Part of a small language model's weights: RMSNorm before each block, a smear gate.
Each number is 500 + 25 x the weight over the matrix's rms, rounded and kept within 0 to 999. Layers, rows and columns count from 0. Numbers have three digits each.

# layer 4 attention key, 96x96, rms 0.218, rows 57-95, columns 48-95
510568512529529511501481535513447513465514495488520475555499483515491490563510499584538528518494504503510489488560473496473526503537526539498484
508564510497503505486438478493472468508556462506539488510504475490487481480492481511507478517480511479488493527484473540541533518514513486494540
525429516508504444488545478519501494544470502490550484553501506512454518474487531489458486458448501505499540534532467534485509490463516453510503
494511476508455481484518516524485527498537491507539505561454537537491495513487498470490531513538483506474514516486512478541535492531538485466514
471520497461484502502505545447498509476501532506436499509527519439454515515581487529485525503497537480494501524518489546500514513477502517498493
499473506472494459521477513530502524523495518491506478489503544500494492536489499523495556520471452502496529540482514522496488507492475519505481
539492474521502489532532559498492493482517511527478532535484538523482507489529488487517483513499514534532495500515509519521490527478480432519504
513476481462536539495484513481507496482526505492522508512506505524516541516532510502507515505512492476486512483496493478513512498507512500513485
490464507495499534518511512484500500490525509534520519524510523520503512489482508498513463480452491529507497501500505492497507542511511500501512
466501519516503491516497490498523529518509496515519507480519531471502502457472504508486517485517495530482486518498502520497489499485491521486499
514529495465515529486500516525467465516515475523514497472507524479494488501483517486488531510503528490520516509506481508481520502475541505510530
476503523508477491534511511499520468500472527514515481508527491492491522497522502510447509498471473498485499476489485470499476493525490511524508
482489441483499510474480491474493496513496487523447500487507486481527493499490484499497519530502502522496519484501501493494507504497481495487487
505492433461503503489506506509491514536510509512467539477499502507484532500473517498532500493513460493459524484473499513511489510506532495474522
528482490530508491491530537532472524528525454487463501467483484495522519495489507501522488476525522492505478528522457521493531488500551499498502
556518471500513493450489520516494514517541498543457494507471506463498486532492510546540540500526538504529449506511443481506485528516541499511525
525538513526468523535489489498500485501471475492565495536526551522544490493542504488484469479473493524535506469513512501509508483515536511469500
496459478480511535559496482490516484534503497536542474488513518533542465477530523481471473482454514467504501448535486518465472526478464480473501
494491498484486509539491488536501458517525521496492554507480520483527487518452508498490486493465509499506512508515459513508500566506542478540509
488561544463492508494543513592509484452494507486526461498460501523460525486514514472572490521477470519480498511466526497492514447522476485493529
555506455505467501525557515478458455468556496508466531508515497509485514451493531522515549471486471502494492484465523511439458520525462519482486
466519448510551580458451525502489525520482543505526521459476468471484513547542480534508512479500523487505503479488488521486481465504478512525478
558471541506465517483488529486519524539500539541518494493532511506503490482545524432526493533495487483487501495508504505478476507464548489529511
471513565527498531509490489486494473485488508522509478449478505553476465507503474493468475432512492507476485537511496530490521538515478492485516
490551495488467493483518559478521492529516523481501499553461497493517482504489538527506500469534468475557490473478515494497491528508540497509435
485497479488475557506501501506494519458478516484521488490467487517520494475447474495482495480526497539510484496496489498494516467496490504458456
514497472442479456489512496477454480527470512472525508517519506490461514487438513525515453540483485509527510511538459498524526523517505485443462
549536517482491504498504466491507482529510470542499493533492485509495539487535504499528455476448433514457541491485551516442493497498524484497463
502540474484534488463526547487526505519489489436526520459466517535508481500481514496515562500529487489506510486492507473519509494504499529479550
505461452534501490482502515482522511538524511530523537493478529519494507460479474471528478494475465508512528474445492547540500467522480494450500
502503557462517491468464517518480476435492481493513501549465468502486508541466489555490469518493533506488523480503493456518553547508513438448490
452470483484460491483467467463480512531533511510520580510510494518457509492530521527497488505502454534494556545496509477530501484478534488485504
522517501487492493498507517520476514491507484480523509477515502577518520445458510478501494483474527506506518437529552511561498494492488415500529
459518510555495518496500454482518493531471539494525563470467501519418491562548512468515504480477496457510476454460502486496508483502552531509469
538511528489516463516515519531480492519466475548452516512524470530501468516470521466496505491489500509535495530516496493456488472536484477499501
490474497509493435492554526501473464491520543480503502481516515509482477515493529488453510500562493502488510457526487487529518472467497433500494
496485507500523533529492487509525554504517489443516521471472502505499506553512493468519543486491489481521544492497477442519458484497530537524473
546494429493495490532465511494512449515513508511492501506546485483484479489521485509530497515492531451503511494545541531518496547485570476487485
483485542512522523505537486520500526498485506501530501499481504500478580480489458473490548525490504472484493465466468508513511521520505460560559